Part of a small language model's weights.
Size: 11 layers, width 384, vocabulary 6116, 22.2M parameters.
Architecture: learned positions, biases, untied embeddings.
Each number is 128 + 32 x the weight over the matrix's rms, rounded and kept within 0 to 255. Layers, rows and columns count from 0. Numbers have three digits each.

# layer 4 MLP down (transposed), 1536x384, rms 0.0105, rows 248-354, columns 256-319
131107130121118133120124125123126115128128113129120132146118131138139117117143140128139126124121131141127127131108128138128134127122137125129155113136114104145138141101112121133139127124125114
065007135157163142144106150135134134093131089159173142103103196129000118187170112169186093153082128143136134167109193102098119150110080178228137167118096049028150083130170162118160052076144136
117133129118136121136131143133112139117140127141126111119124128115134142122120136128111146125134149135132125126108133131120141106118122150148139130105106138132133114129123129146142120137149121
127133122127146143106143124118113127129118127135110124117133151106127109132128123128120123147125138130135124127139133142113124127124139107137102124106134132109138128122113148128137104108125127
123131134128131122130125127129135132141138144120131122125123130124127141119123129112139126123129132115126129129126133120128134134128143140143121134124118138128137117129129139133133133117129130
120124128118131144153117124138124117144133123119118115144129122124130124112146151119158114132110149112135116121120131135126125133117130126142122126100127128136137128116132122126122126110137127
132131144122139132130131136117128125131115122116129119116132121137136131135149135131137122127119134121129119130133135130130115127133139127121127118129131121125138139117129132140126116128129157
129127133147118117136136128112116137138150112131129137133115118135137109126126139133115136143141126132125125124140130132129136139147145124120125121123121132133126127130125122134130122140129119
138129113130137119119126111116133139125122124113126119138126121147128132133138127118136130132129134128111124137134133131136121119125132127123131119127131121125134135128120126145123123143142125
037180165000086000000124129160012142124000255013245255009149000146182000000060062255255188083221151249231088131102075130037059067085078121000000192168160229149193255040066189115079100054226255
139131121127133134122117143118134130124122134133120113127121134133120128123140125135132136117136128120123138136114119120123143138115133139132128132111111135121139126125131124129130115110133119
113128136119115132132125138139121125128142127135133123121125125128128121123120128140114139128115140136132124132120126124120124128128123136134113133138119125143124126119138135130114119126124119
123129119139137120141122152121109138126137128132127119113125125135117121111137123124128132127136133114112103116115131128126124112130148127142140126139117137108139122098127120155146122115130143
131155109120142132144120152120117128139139124132132119125142109144122141122120120112129129120129127119120128127113138126114128108113144135135130142116096140111142121124128132148150120124147126
156158121135124104060091151118088093014255170110146133123194126101150169114210098130181085176142182077106049087114085125161188115180086095084146010093176104122135138123114123120146139172162255
144131122122136132128130144119127138134133145122134120128135136104113127128118119124113127114135126118121138114135127124141132134120117123135120146126128132122132125148127133113133127127134107
121135107127131134121136145136118136122126136113139117128115121117125113119134111112126131124129132131121112137134139132130125123132121105133118125127134126121134111107133131137131123114151138
121118122131118126135129130133125112124148130151120133144135127144136138119098120126121128134124117138130129137117134117132132125122118116136132127139124144135121129116131134148109126142134123
134120129132135137120130140131130134115113138117155124124108126124123132116127129110133140118119137127111116129122125139130135111125108109142134132133136111134132118123140124148135140145140136
133135121135127124132133146113124122142150112125134120127122133127134123131127127126126121126121133128143135135125126145124127131133134124130116132135136138130134124117131125121128125132130122
118095079139127163003112126173157119000224162167210255055176129091111131141163128168224043151188102186140203178169093119128086172103094110235125124123098032140175135129000152143079095236198255
131132125116084126046167021145057151075163198166218164123133093039000110145255101043129174025100195210156042139215255086122136042103091233255004000249106086148085027117068173081012030057184148
134123116130123119123128125143133133127125130149109119123123116131114128140123124126127130126132122125139141117127119131137131113114119132138120129135116129136127119129127138134143117117134122
122142123146118108139139141139114127129154128143113129130121126145132118129113114133119128128125122121139120126117125134110118118124132129131130112130111153138131116119124120123121108113128111
134135121124126138134132133107118124143139119118108140141135123146109135138141123125129129110132131120105122117126136116132120139139125120148120121140105148139122121129107121132126130124148105
123128142149133111132127104125125126117162126140129117143122127139133116130130138121145106138125128133123128130118137140142128130126135133124145112112128133141132123109123119131128144128131117
139131110112130142129125134126139138130129134127140129133136125129129146118136116125119123127127126138117128125116129123124136136116116127127122155112127118140125115134122118132134120138128110
139136118094196149077110231103119148086075143042172109092165125081078169105226112124154095086177127102077144167126159093124130129139073116167137253144104126038136115113159137131132087163183083
123120135144127112139121096135125113144157129168112132128114134136143121126124128114136110128123138124135121128133126132126116131136167126121123091136131146143136145101128129115137140109114137
124126132130135120141107116146123124131145122150106111148129140120141124123140133133132123128118153117136110126114142125127129108129140129132144125135122132122139129106134131137132124142120122
077124242000142000255132217126084103204186206108119015205151067146171051187198152045255000101078138108090133088070088147156110058000236095025165041166159215218158054249164042132214255149255101
127121151143117125132110115134115139144182130160131144136118136147150104111111128143126140139130126144139117152124133124118134131142132140131151109132120120133132138113130141129148147125122133
115126132136115108146131120135123108127122127138129132138130130146123124135122122133132129132122116130134136124120131117135123132130127127126131126138131137132125125124128133138125129125125111
138129123117128136113131145121139138120119144127122142122155134132107137117125115116113136118107139118105126129134122121130137160136129127136108142133145115127129141134118134121133116130154132
123134130111132126139141143117130131128143118124142135137125114137135118131128155141131120133141128127124128127135148127128124126138132141125145128131116131149135124120139131133121132130123133
124121126149125129149120118125122126148134123141128126155121116144138119116134144124121118116125127117138120129125139138125127146128154132130125122119123136132129128123120120137143134120129127
130121147131145116148095091140113142146156138160128102128120131119157097123126142123113122144124163134134109132117133150126118109120159120134131094120129143116135129116120131130137153119115121
123118126135120134139122134130115134131131125134124123137132119133133131126126117134128134116123131128120126129116144118135121123131134130135129120133109127123138124113117126139136128123125138
119137132132135134144136128131136130136116125116134134132134122121130147125129129112131123127123132117137112122138133138131121135133132120122120124139133130116128142127141133130132130128145135
121133092103120141111144153117130132116134103095112113130142117127106137130130107161138146124138128146110136119132163132132114119151129141131145154134111119120119110111111132143141115121135145
110111119141122130152133134141117133148145144138130120122114128131138136110084129117118148116132135126140107131108160121132109132126130125133126121124122128131120124118121130147122129102131114
128117114120119137136126129122131121127127133125122113137114125136127140116119142125130114124131123124124127133115148137123123127130125126131131137132120132132120130121110119141132129135141133
144111140134138139120106093118134149136097131131122124136143124117121133137163108138131118148121125131123127115103114127140138126118120134138130154097116127123119127136115137123145132141138115
123129118131136128118134132124121125123147146130148127134129125131128130122125117121121127135127132125116118131140142130129127138135142127131115130125118128129117119120116125135133132134135111
118124105142123132142143131137113117137140124141107132119126135147122116127110127120132147131120141140153120134130147126128109132112142115128131120124117137130123125103119116141129122112118125
169236095035174108184115104152171140104203067099137024114106031108098028067148084157206100169134045154113096142077255177067100135171197177139092159181125107081054077034123102074105147139150149
124127121147128127121125150122115134139142125120149127123110140123132115116124130132126125133146130124121116126120150126133122114144134132132148129153123123125131116123133125140134130142133128
139130136133130116121116120135127141127123136148113118123121138123127116128147128138131121133137135133137124127100128121121119101117125131133120128141121121119142137122139133124141134128104125
131140135111130130135126137132129136121145122131129124126126126120125137133131127131128119116118137134118132130137133135118126123137121130132136143138131128128125125136136113114122139135123135
130135132117131149122125137128135135126129130110136131128140127119119155124137121116122123110134131116112120123135128121126139128131138125132116149141127125116128119139127131131135129120145139
123130096120125116108128139129118132097142138100101094144130118151101131142139129114128121115163130130111124148128145149136133111129140118141139140136102111127119108105117110147113109146139141
142121121121134137114120143113128145111124126108136125130126126129121135116149132131130142112140127122106129138131136126129144141138136126136133130138120116123142135125144136141125120147140144
220115000091232149000084224204098093100000255070168255147255089122010076082141109058152164044145255115171164255244206111216101000147056246222000239122104133068136220084147197210149052208201063
112116120140120143131126111137120135134139139141125120119125120131109139114130113116122129125129144119124116137119145118133125138122128138135123119124119125135129125107134127148126121117142142
133140121124135115116136137143133124110117139108130120131133122119105128132124130122140125135118113124125125110133121127139125110122106113134136146115137142126135116156138132138123123147136107
130128129117122144128132150124123126123114143104148121112119113129119135122120137113137130108124134125112130130133143132128126135129127121139120135123130126130126128119118106136135128132137145
226137088187166120098053017101127104089092193106147255108181112099088121111206155141173137172173150132175104212133132121092092074128102170140061044177187111094161127180075120156094000158197212
135134132132123108114123110135138137125116137141125122132119142130118120130137121129141125124119121127135147133121135126141126131125132144126118126124136132129134146122119136115130120130134123
105116137149127121149141116143120116143152118144102126134119124131140111117145149143122142125114142132147101132132141142119113125143162134134136092116126146123142135095123140132137137112117146
117128129134135140137117136122126117136136135129122141110124137117121128123131125119117122128130139127125114125127124126121130137131130109125113137136133116113130137121122138113138131124127116
130146128123135141104115165119119150135146130109146122121123124118111136121149100139117135126148126119110127130121132128122118126140141136141122144124119129117138117134124127129127142127138123
133134122135132132145122115127121121147146122145125125131120127135132131123140125125126118131142125111129122125126145136124133129122140131126132125115121141128128126117120124138141136130122119
130124126133122124143133147139131127123135137145142100117114122129126115123112112126127133124128116120125124123118134125109134118118121132144117132118132141120123111119144123130130112117126127
122133086108177160131117128159131141139115093150113095108131135051149116147100091148147082130146148153142154134136120195141136077136149108107138158134099095090112103095154151113120131152112171
129112124133140129130134132124129118135120133130135136128119128140121122113113132114142134126136120119123135138127126119147122133126130125140128113131117126136137127114128129138127130126120120
164121120116126166140111175095136149148115146069132099067171069129095169101157120135104132113183112098077117111091146089127142128119119153149122181090084093140138139142116125190137064166169122
126231115116156152094185000085125137089254255132097213129140087101182186104216170139171131162108090101120055131087074144091141135142162145120111000137213058148130101102008101196144082145255255
133136131117134141106129121121131142116109133104148131130140121127128134125130129120130131129131137130111132134125131129140133134128121126136123134134122113138131133132135132131119120136142137
126132105151127128138128144118112133130129118112117134117128127128136135122136122122132129133139134125126111126118145124115116117133146121129120122127130119102132132114118127138138119124117145
120141145138129125123126134135130143122111129128144128126117138134120131137119121131119139125126132134126123133128116126128137124125126118113146123127122118126130137125130138133125130125121127
124138115133124126122108155108117119134144121133121131133123131138137121119137132140139117117137128131122120148114143118115118123125126122139120113130108134120132127112115126125136127115141116
138125125137137147106117106112124139130114127099132138136129128107130120113177119105124131132129122136118118133127114148117129133117122122123117136109134114119135122145121127117129137134137114
128149156105126146131121143127124129123105134110153123127113121136127128117136144126132121121118132124129134127136135137112117124123135123135118126135118121129123124125136115126130131118129138
122133124132145156122118149101120152138142137118145125105141115110122124112144099125121127124134136120115102135124136127124139138129152129129116145118118132115128127121133133133140127133134153
138146123126116129141115134135128134123134138130125111132125126133122132118113134128130121128127125117122132133132121128122137127110119117134121141120132126132117125125133126134110121127123123
133125135125132135138112107127128117138121127133111124147131121142125122120148134130131114131120134124134122132120129129126120141121143128123120113142131127118139137130121133139139115138131123
135092116095204159025115172255061151105000255092119255097234103058089073102008108146102148117194188174082227165210126088093176123134144137106032180077073188057160096096137071088230000255188105
134121130123137135125144124124132130131117144108145145126138128124112140126104128114133122134127122126118125129133124121143122137127115122130121132125128124132118115135131131130121135130141121
132148143104157133120120136126130127100058133087150114128137125102112114141164121133173121124138131127114134126147114140141126113121083094147115137119145117111135109155129121112147140130127114
135124121120122134109131142122133126120113128126141124128118131139104128127125114130123145127137114131122140123116139116130125130121114136132111140130112118132119117111121132132122117131133109
136148104127174167135109155092135141144109115092129138124155154091109164117127115147104108153133150140140101132131129148112150143121145146133104155093116120104139105153107130156126109110165140
041131231018117073201095244189036232087000208255248214144231057026093055101000000019213165000174108173255081193074156108073115000000244189255000124255000161117084140055174226007154255000255104
136120106142137128109127134124116135148138148139146115117117138125130111114149120108116146124139136123115119138124132132140127141124140131134128129116124114137133122123137133136140120125140112
114122128141135129138135134138128118132145111140117130143117140129122105130113144121135124125127151126150129132125138134129128122125138132128140119132113142141133125111122130124125133133132129
133140133124128133149109143134129137139159128144150118122128119121142144115144113141137129129124121118122124132115127113111126131125130139131136130124115148114131135129140129112132128129130123
127143111126144140135133146127128138130131129124123113123121130116131127105126117113136125127127130122122107120123138121118126122125126127132111135116129140119136124112128138127122113117132131
126138123117142133134137119120122139116132133106136134124127123102124128117116115119108137126137123130119112112156121130127127121136128116131121142130120121124121114158135142129120129132135123
140127139117103098110139151110125140126137125135119106123103124142106115140125138140117136124142141116129144125121129136130130103133131134124124117149113147136129115118122118129118114127126134
125122108145131120136135129111123123145150123132131137138140124130135126124120136135141125131120134120135130117128145125134131131136143135130147136132118156132134126136126134144129113144134134
140098117150115134118150127132081093142143095126129145144106116115122098139150148128135135150139119158158130125117161126137122109146146125119163110119115107127123169096085130143143125119098113
130126148112141121115140122135131127122108128115119130134132137115130130122120135133143130110101137129120135125134140139131118129144120122132128126124131104127120145126104140125144138122131130
138140119124130130107125139136114139109128133122110128125136132118118110134118127127105124140132145136128133122121121153120153122128138124138127146118113117132131116135119131142124120135147130
162141147195130130175112084122153140245000115103096186039109157119062111082161109124141132126120037131105151110110116161104104160122225115106067255226153110101106124105107128161166139138169000
134112133130136138115130133129118128120132131124123123110149122116142123124142110132129147125146139128129120126132123130131151104131151120126126125134125125108145113119126137127130119141125150
216255094043191131137120000147168145255013149154020255112064153187238196063135096118167084114108000062146097137080098142165095075186044111088093015091148070191140170105087113149178147200124000
156151116100165122085126187098116132096094130071134129127146123136098127132126114119160112126144117123091132123125139127126126125126110122136098156131110133095133114126106124137124103150153114
131134117133122148132117131110125133141134120128136138134132126135124140128130118123143126126134128122115120128126135121130124124130131126136120134137136140115124123134124106128130127134127153
122126128139126117123121128132130129126129126135143127138125127134128114133123128133135129128130128131126125132136128124138125116125136125120124114134133127121131124117145128133121142138135123
134124108137130123096135150121124138106120131117126136114128137124108130135113128132101135127136120130116144131135132136135123123130122129128128135140123114134118114135125130136140116134131135
136124125124129132130131149119135120110112138111123122118112129135108141132120143128135128118133112128122124138141129126125120123123124128121126129139132128119124114129119128135132118132129148
154176119045116000204123148053107144134211192077000042090135052164155054101231101172240083196130163014115047154072156143118181203130208129172027115165159093139171115086164118044148081137178150
140201120111206118132121000094120090082024255102144255131154082131178163108182146147190169172158071055141084144118094144102148120140215139106093084189191072127139154121000080152124057139255185
124135119127146123112139132130123122130118134140114142130127140120119122129118115120125140124129125147127125131130128116127122135120115116144118133110121119132123122130113132133154122125133089
139127110144122129127128135139126116142148131136122115143118122142134117127116138136119124140141122109156140128126136136122132128125142130126132130126112130132127121124130136135128119138127117
172150070188158133229099181140134117237000106188094092031151113090073141094077146141114179098100063121120162140079096167147130158078255162102087255174135134155104130138124213164176103172227000
127125125125142154140145148129115147130153139126131101137122122112119109107147112144076151138152158128114106134124145129119120131130148107152108128134107150122122086129113118159131132140159088
221118176125220122121098057096111011047088255047145255179218129163216122033179143135163188236135192133124118165100022137098210113157187160022153139143120061000079051119110063221107039242255255
# layer 4 MLP up, 1536x384, rms 0.0223, rows 249-355, columns 256-319
182138114147118192109159106080095126164147174080114151196166153098193093108179149130124153126111114118203116139041094137064082112152117084169150130102182156112157147170153095136145164113155146
140110132137131108157128098112123132139125136104114154148134128141144154120144139098160134112119135101117132114145085146116156140092114085087121141116147141176121142122164123124103134131123138
100127151126116146128128138095134143107147139080132163126125121148149163106152163124103140131118120143125117111104118128161102124143107124119127116108102151195134127146152133124096139108144160
150121135131122150129142141133126147127097128139116132153134132122137122131143133167165134136143129150098133129121125130142157126127126117143135148151132128130191125136108152136138123121129147
139120151130118150111165147127116137113095143132129133163133127155124166124129122135131146122153116167128142134090107125151112113134117111109122136134140130124128147116135092130121128104129140
128124143129131140104115118118128121132123136123112141121135138127134137121146126137168143124129111121114129123128126091160127134114122126132123158112116131122136115123116140122123129124125123
128137140141134108135103124106138084125097126097107140106128147125138153117143113092151114127115109110138106128122119126109130127095118132087134109127101138144077152134119137131118141129126130
132132154131129121137134103136133115136142126138127148134139131115138130126137118154142140125136127107152140117132124114115146161112125151131134115116146138117113137132153157131125135113130134
147205000246000112070131004082255121000060000255255147073100255115081222000255208020000255255029205255134228255255131084147098255247000255145000136111170072129165111255255077207131103073000196
108126153133119113140187115139117129143126124132137130156133135117144119136115128097105135140141123124169127123134134107089082128132131097125134131127118124146170154128118149139104128115122141
122131110123133113140146145149109131126150123126114139145122130138131147127151141077176121123134136129126137137139125131095127136115127129124126146148131128159120124106123111122114129076123118
142109150146125156120126109119115125115118136116117163109163145106161182110160143124136115136126112132144125098146088135149108147103104075091133132092127151180099154125114146131116132150128139
117104162142112138129124109110131150117133150111120136158145142108156129120144148153126131136157137133123112115114098131107146140101114071124131140110143150165092148137138141140157137104131131
165180110087173154228142135134114160203008110144058136135090101179094146091090157163144121182147089114067107112090136073123140119126165146145129113178164105115142142157142175079168075153137060
128120167126124096147149121145123110137150120151149136122127131134141133122135137160101131144141131152141146133107127127119188117143133132119141104143120129130137113117130120138088117118130148
128126142111133142136137125129144147151129117121121138137150136129137154125150131116160148127143132131124139122122105115141128147113130145114123170129126148153129136155129101124095112146126133
145130121129141130118125138136122146136125123123139142147132118122129150137139134116095133120142125115132142126113119131101152150123113107118122163118154127121145106134139139130122125143130131
117130118132142140147182109139103134132151117155138135099144130127130127132128122113165129115141125121125137139126116139108137131118130130118126148137149146107155129105107055125134116125111131
126120144116132136112114147119137139133108116111099133121130128128132133114133143086126163136145143134122124131083114100106060143125120110143133143103104121130099144112145102124076114104135153
106116146153122227234052104110135160194089197092104109198070135195230073115120129097139069136044105171162091104054199174128134052060130120121212165125121146114111119121255163208158102113053141
148219152084094136020210147077077255146138159152000153216068210255086039081146255089185186102171255148034255147193203252149161130137091172158195132069220082249027102000164185116133035255000133
134123115131121130136105106147128170137161143111132121178111128152126141128126134138114149124144138127122125131153124143188114127141136139120127134105155132126145143139142128133121111111131162
131123141109134116114117145120145146148109126113124139126141139097144141125156148130113127137135156119115125120173111141138171150122115111143133146096127110152090103127135145120137136114134127
136120152138126099137119139139112114132161141167107140143129137119161111131145121111074135147150133139144140134176127141143116140125125097171154091125153117130146120120158124134147128130129100
129126123124136144116118140118144120127106120114111135124132135125132144115137125154127134132124120118164123116154099124108118136104119109138128129138146113116094117120126129125111121134136129
117119146145126085142136112122132137133176138128133128148121132141121112122119136125119151129163115123156129121153129134103126120128137097176147103143135139112104120128127127138103136129126105
139112172123079154176142095109088150135184143144156131222141160122178120100153125120116200143123119170135115100113101130121145141123155091155159083114141138161116167160123152150134151093125188
126129119142125194097123170125142120087091118108147154123130127107125154109135143170129105135116128133148108123141109116143181127116107117090128153111129125166127111139139117129120113145151140
134110129134115196102154135103123131099093144103111162155142128117144158111177137147127141128118113131132124110101103120140140124125105087114115120098133133158114118112163112133097125081134116
207100041074255201032146113122212161041094186079155251067255100070126010145243178178182085151000129187109175097160091011055106219001213121120129171077121255063107187023179233164126131145197135
111144092136139107101129134112151107096093120101118138041151128123120153119133143139145086134119137111157132130123127109107163140127118116120120163148138116161107163119100145112124128139132097
149126123133126159106121145142121137134112121139134134114127120121130138128142138135129114126137139124118120129116120150096153121138126146154126129117158121120113126114117120126122116129128144
132116134159121116135127115111108152140133104140143143171126135127151114131107144141093119146139137143154153129148141108103141145123135100106136090125101123156119106118140112140078142151123147
157139120147129136127115151132131131139105147142113115122125141118121142114131107140146121126119106132115120133154127136147116130106128150129132115133128135097152140147130159131156120130127109
121126144146127165093143120113116087100101130106119140103142125129123165106126129135147145127129123127144129126120105090130081149105107088175128147088145136122103139113095118129112136127130148
109118150117129181101191118119138114086072143094112162114148137121128169118156141130126108136134142139148129115121117100104144129125096132112113160122129135180137136119144143124122130120139090
128124151140131093113161128111129134123123151095118147120149130126149150112156139120148130133133127108131103119157102109114171135111122095091128133106149130165090135135114115130111142075124146
150130140125124123113109110115115123118110143165138143120144134149138129139131118107141126134118112137138142131145135119120131146114124127091132117127135135154150097119135099131157123144118132
134121160145139136142118112111118137161146162127119148151144131125162122099172165073103134114140115119129147099106089160139107185116131086153144107086143158149135134150140159136105144123131135
151117126116131143125092123128105125138100125124128153135133125124146162130151141123166120130135130131119148119139100105187154148118118136159131164123151137156139141140137159129141124126125124
120131163137129115124070119132125123122150134151137137160138123138117149128124124100110151108143111140131156120138114107146133142110128131107138160100144137122131149141142117125102125125122126
133118120141125096133186079151140089109158135138129132160117123161125115125132126147076158106136103116134123123116134137122123117156138105101137074126172123106158112102126122133132136134129132
130132143114117109140125154116140142130127113117150137130137131129134132111141150134127147135122122131139127127120124132157122126110122122107136137145125139147116133142149123132130137128133140
126120136123125078118163145103129149147126139131112149142134134123150150128158145080135147135136139121115127123135112124129119142129112127129131145114139139157143161149150161134125118119128124
104084172182135120089095044029138112149106145105125179166252255100202093161133205160046086170163152143147119155129064094167109178140089039160183153055132199200137201137136154175126179072132136
147133122146126102138116145124136161138120131113134148128143132127143162111153118098152119126128108122113121127134107121132131139107123141153130144117117140116118133136128147134118116130123124
122119124132130158115163115130122159128127141100111138137149130122135138115156136137109118119120141124132136124178120130100128130143119123125126104113159123141061100116115142127102125117137108
128117127123130122132095134124112101125130134126107110127123123116124122119133128123116145130130129143117123132084123129150125140115136107127126114131138121117111120129140137125112114109129139
132118145128121140126141112138098125138156128149148131159141120138141118130125133132131136137136135151130149127132132126105163145132130114105131126133145134123149100112133122140131127137124154
150119195134141111138130106123116136170158129125123138134161147106150157104190120154162161137149140138155138095074089120123120157107127123147144121088135154123088136153154155137099148106122169
140140154147134128147157115144118116148142127133135132129143134123141131121136114128118119125124120131162151129134123135123118127121133144093143087125120136126093142118118108135121134152119159
008024174104000196000198114255255143180138172218255255118117255101222226255143000230000237063034157153255007231140207204159127005180135100173190165238189043066106135255087093039000255000113085
165131137138133109142081115131111139139127135143140148199134137127142143131155132130170126120146107130152141124154105140136160139121123127115126147105148141134125128138118130130101107125119146
140117129130125155162202129133117125165135120165143131137121122128137140139143112139097144116125132139122138136118127156140120133143140142100124075141125127092100123097136110127125121131123154
133124150140135104125076099116117137142116135152133123152139138124133153131097119111154126131133099142137136127144111108085099145097127121125150131122119151102138141153134146133109133150119155
212070138000134139132087153183123170172096048195124155109068162135054023190160048118176102064106094070135190151127133106095098202178058090069040140093213158138137138255218084087057043149000103
125122131136120109126162128140126179135131116122102128105117125126134117122124125119085141116129133120131124130158124134090137125126133128146135120108153113146127139109127112134125129130135168
129124117113137170097141128090130124090081133099130156111138136127130179112154142150165121130117116109133111132136100131156128132110097070131119174101135132177102151138126111120140127121144132
117126119118120160134115124136122139118165134119118139115122131153139123125118131131119137139105124138102112133125130102165138121136121114113133125133122132166132128129128110135173116151135132
130119145143124094145201140138120137132118139133107146115158132104164115111153150127116145126133128145118144134162108117135132168120119068108153101141134129165119125128091103139107139177130136
135129140136127150110108134123137116107134141128129138125133127122133151131133128163122137136137117134146124125079112122142096129115112117145134145109143129119144124131104162129144122153134132
124129124109121151142058147134136149131148128115121117137129129125121143141122133131139125134132138138131131131156122119149066118133121129139119173117092127136167154135127110128095122095130132
147110181130096134147085110112129139091168194054141152157159134184158141102185156138099190161166111107092089098083101114129153122113125170131121119077109172157106108176131137142103113059144145
129132161154131163139143114153137157125104121156130147097137148106139149125134124194128134126138127144152125124102118127125131121131120136134138157115143142145105146146114116138141130127123123
142136163153116130149123066143116105154138140195176145181150163113158086127124114109059122125151109145174222115175134109132114143143143120108183104133145155084153149128134192151146167116090158
156148159141169135227137138116079090220000071188078130177079119145080135089153141153132159155052077071079105097102104133069143187090112128110150255124044130165132162179171088101112115166058016
143128127152130096141097109116131148136141125129141136132128133132136117123137118151171142129141103120139122127129123129142186124095133145121131098139120139137145109141135126140131140114121132
109131147122130158128115128113128154138124136095112153170144130116150147129144150120125124128101128124158125111090103130137114151126117081147130111098112152184116139132139147137170130145133149
135123112124129100119170130107121139123146146121131127148145134131129126120147122104170123133126115094115108127162133120108159124122140105128122109127146121113133119120092152129133124115126118
090122149120122142114165143153139152109134128100110142113139133114140135124144145123104130138136149134118111123123110115115103147139114089168141166138136126168097137132107117125150131124139121
078131141147142116131151094132120096132116110110109141112129124138130135128140138110152122113136131127186125120116133126105125125142128122145126114142118139130124110102115086130162136111123144
127112115126121130109126117112122102123113140136117113133152129132124134128101118100140150121127115148096115133095129104107135131103123116122136133109137132117127158120123141129141141095123152
144129127135124120132159132134138137117152149107114151177150139156139158112152156097145137141137099142136170123108117117144089158116121096097141149134108147158178142136105117135124132139126144
115120137097125131110152130127118136135122127118164105143147125126122124136120135169124144144146137146140147124137124123084116096145131135141130137118130123112117135130128140128150141141132135
144128143147119150113149109131150100108121130125142160123124133131137147119125128132119132121128119135146119120111116123133159114127110129087143120114130127136087123112128084124087131135128127
082101136209043071255144192171242095067163125155247187149084213255155202150082119128000255104060055241255032119111106118113120101116023051172083130220160214082173128223161030060015255000000189
141135128124128127149121120137102072149144114161142135120127122140150119130127114128137138125125098134132126121141131125152090134134136136128142102134133137124133122113117143127140128140115138
086114109143124136134112110154122082145150134122126101123118124133112116140090112118123120111112128180148126138136143123112152119161142117142118077119112129111087143132120100124127109107144101
158128150120128134150083130134119142155168127146100133117141131112148125140137120123130134122140133131126130125138122135144088099134134143160138111126136134129117165142123157134123141104123137
106125181126109075114140081106127082124149155121103168136132118161160110112134153067125168137174103129123162098076111121187162162099102044141153085108104169178159136113158135138095175087108107
255058235194203120039171080060042154089128168000191169187255255088173150126125255255184000159006176084098255000161212000086206000103255088124255140000034255041067111000128113219240134204060124
116127147147125138147170130151128117120145124118111156139132143142138143109172137137205135132153127115146147129162106114093128119118120092148142145141139149158168133115104128132069119135130145
127119104142129136118157150107127153119123134114135137119146142123132147131139131139148151133118124130132115126164106130107121129118109109120115150096126127132124140122142121137152114119136116
146123135121121120129205155127137128098140141127123140110139127123129139122130128120095117134127109130144127132132121138133149133113116090135141140152134113156112139126098164128114141144136141
129117129118121125146093160122128169138140144114121155183130139137139164133145144118142150130124103124141135118099106139131093112106124131138126124122107138155153137135144099135131126100126167
124126121124128158136146118115101071127157131136133142134153134152136123121166135109160134141119130139127153123101123129157148147119129120126127115141112141154157098098149112128139129122126110
116121150139146063144162114158110145158128119137088130087149149082140132126175116121186131130145136131127141118144119150111124138108123100115138162100135114146150142131112159124115133143133117
141132132148121124128155135131126120114107134128111151134126129139143158123144129149099132133127117127099129123148115152175066142109110090162134142119121129126115133105134104132117122148131135
124130125116149117141025122122177117116121153125118156105128132139144162109153141152108159104127111123118111101117094125158112159108123151119133133110170163105104126162130145132125117114122121
119125116137125149116092121106136111107134130126154143115129127120125132108117148123079130126109123128121133130127118100115161118113132132136132112133160132156144117125178133127118128115134153
118124146152134086132142129115110147143163136117143148160139120159133176101149144093126141117141129116120137122120120114097163129120130121112130090112115149114117143114146084123073130128128146
140190134102118138067168005034142171126144236087170255081107158170125119101151113199145188067172113124188175069120096117159118154207107110088122097170201178077064124094071132099106105114149209
112130134125136144137096101112142140119156138111133152115135140144137136126148144097121134126129126117127136114138119117105183145133116132103124174124096143173127119138133145134119133117131114
069126200166182181220070081197142126000255151213034108147135087127168083082047084093117110102255123114143112252141121212084083025080055078174143085100012127085187172098099223195104112073061255
133111175136114153151142119122126146166182130138102145120150144107163135128128128150037164137128122152169134111113115141183099129129134112099159066109129125158104127128144161145125152121128172
158123159128128065126102116140132119127151133137116126117137126119141131135131129132097131141133109131112145120128116150091130153110116101164143129114155136132130133125118143137169125126125138
134129119114136149119176126120115105125101114120130134092142114117138124132139128096106137126147150123105142136136116118094108154132120139159119191112152118131094123116118119126132131132128105
119134135139132067154122115121122146159156130128133135161129128124154106113144133125147131116131143112148123125164129122128124130129140133128129120109121137146121121135120132132119127154119147
139125133101121089122080098133123118168144124144134120131143135111141115129136118138154149130129136122141150122115127136113100131132139168113137130118129128099152143140129148125135121118126145
130105082215173127000161118127153064162194138160176145180186255176175160103171165121044171068142136160152171122185103078144091130188146096193203113081122203148105222107146145174109234074135142
153112141107088142155115197192099198220000109160091129090089130151090128200126102093175127161022128091160171156108147110126152177145154108151129208163116192112132154213145107148154153171173009
115120133152124090154121128114138098141151113119142146141121128135150141121135143154124130129119130108131101123131129150117131129134126134158129082134140142163105126128118121130106121125130113
115132144112130109112131162139134177128089133120142135129142135136133157126134136144139135127135132128144121127116111131127166135133117113146137148108132133120119124150103096121107118127129144
143177248146134147136164003126217212113050187174150206052216090079126195099111143181180144111177092107076180090128077154106144122149098146178122053127201134150118123129075152069143178118171196
147131169130124168158128108102104129134185128136099165108158116137168166124184120124157156113146098131144149122087114115106164154095107095087131137095134151171171161132156150127089137105105105
171087016099110162122079182199119131203120060146182078091095154148000173231127074158074077083109040067154088164140146156100149128145113050144000150153099166085153233176085128061044236082113123
124114145120135185118141129131131157132133138136110141158138124130123131118132129113066144138125120146150150129115110110103156161122118104116129108106126137110099108124158102132091123110133111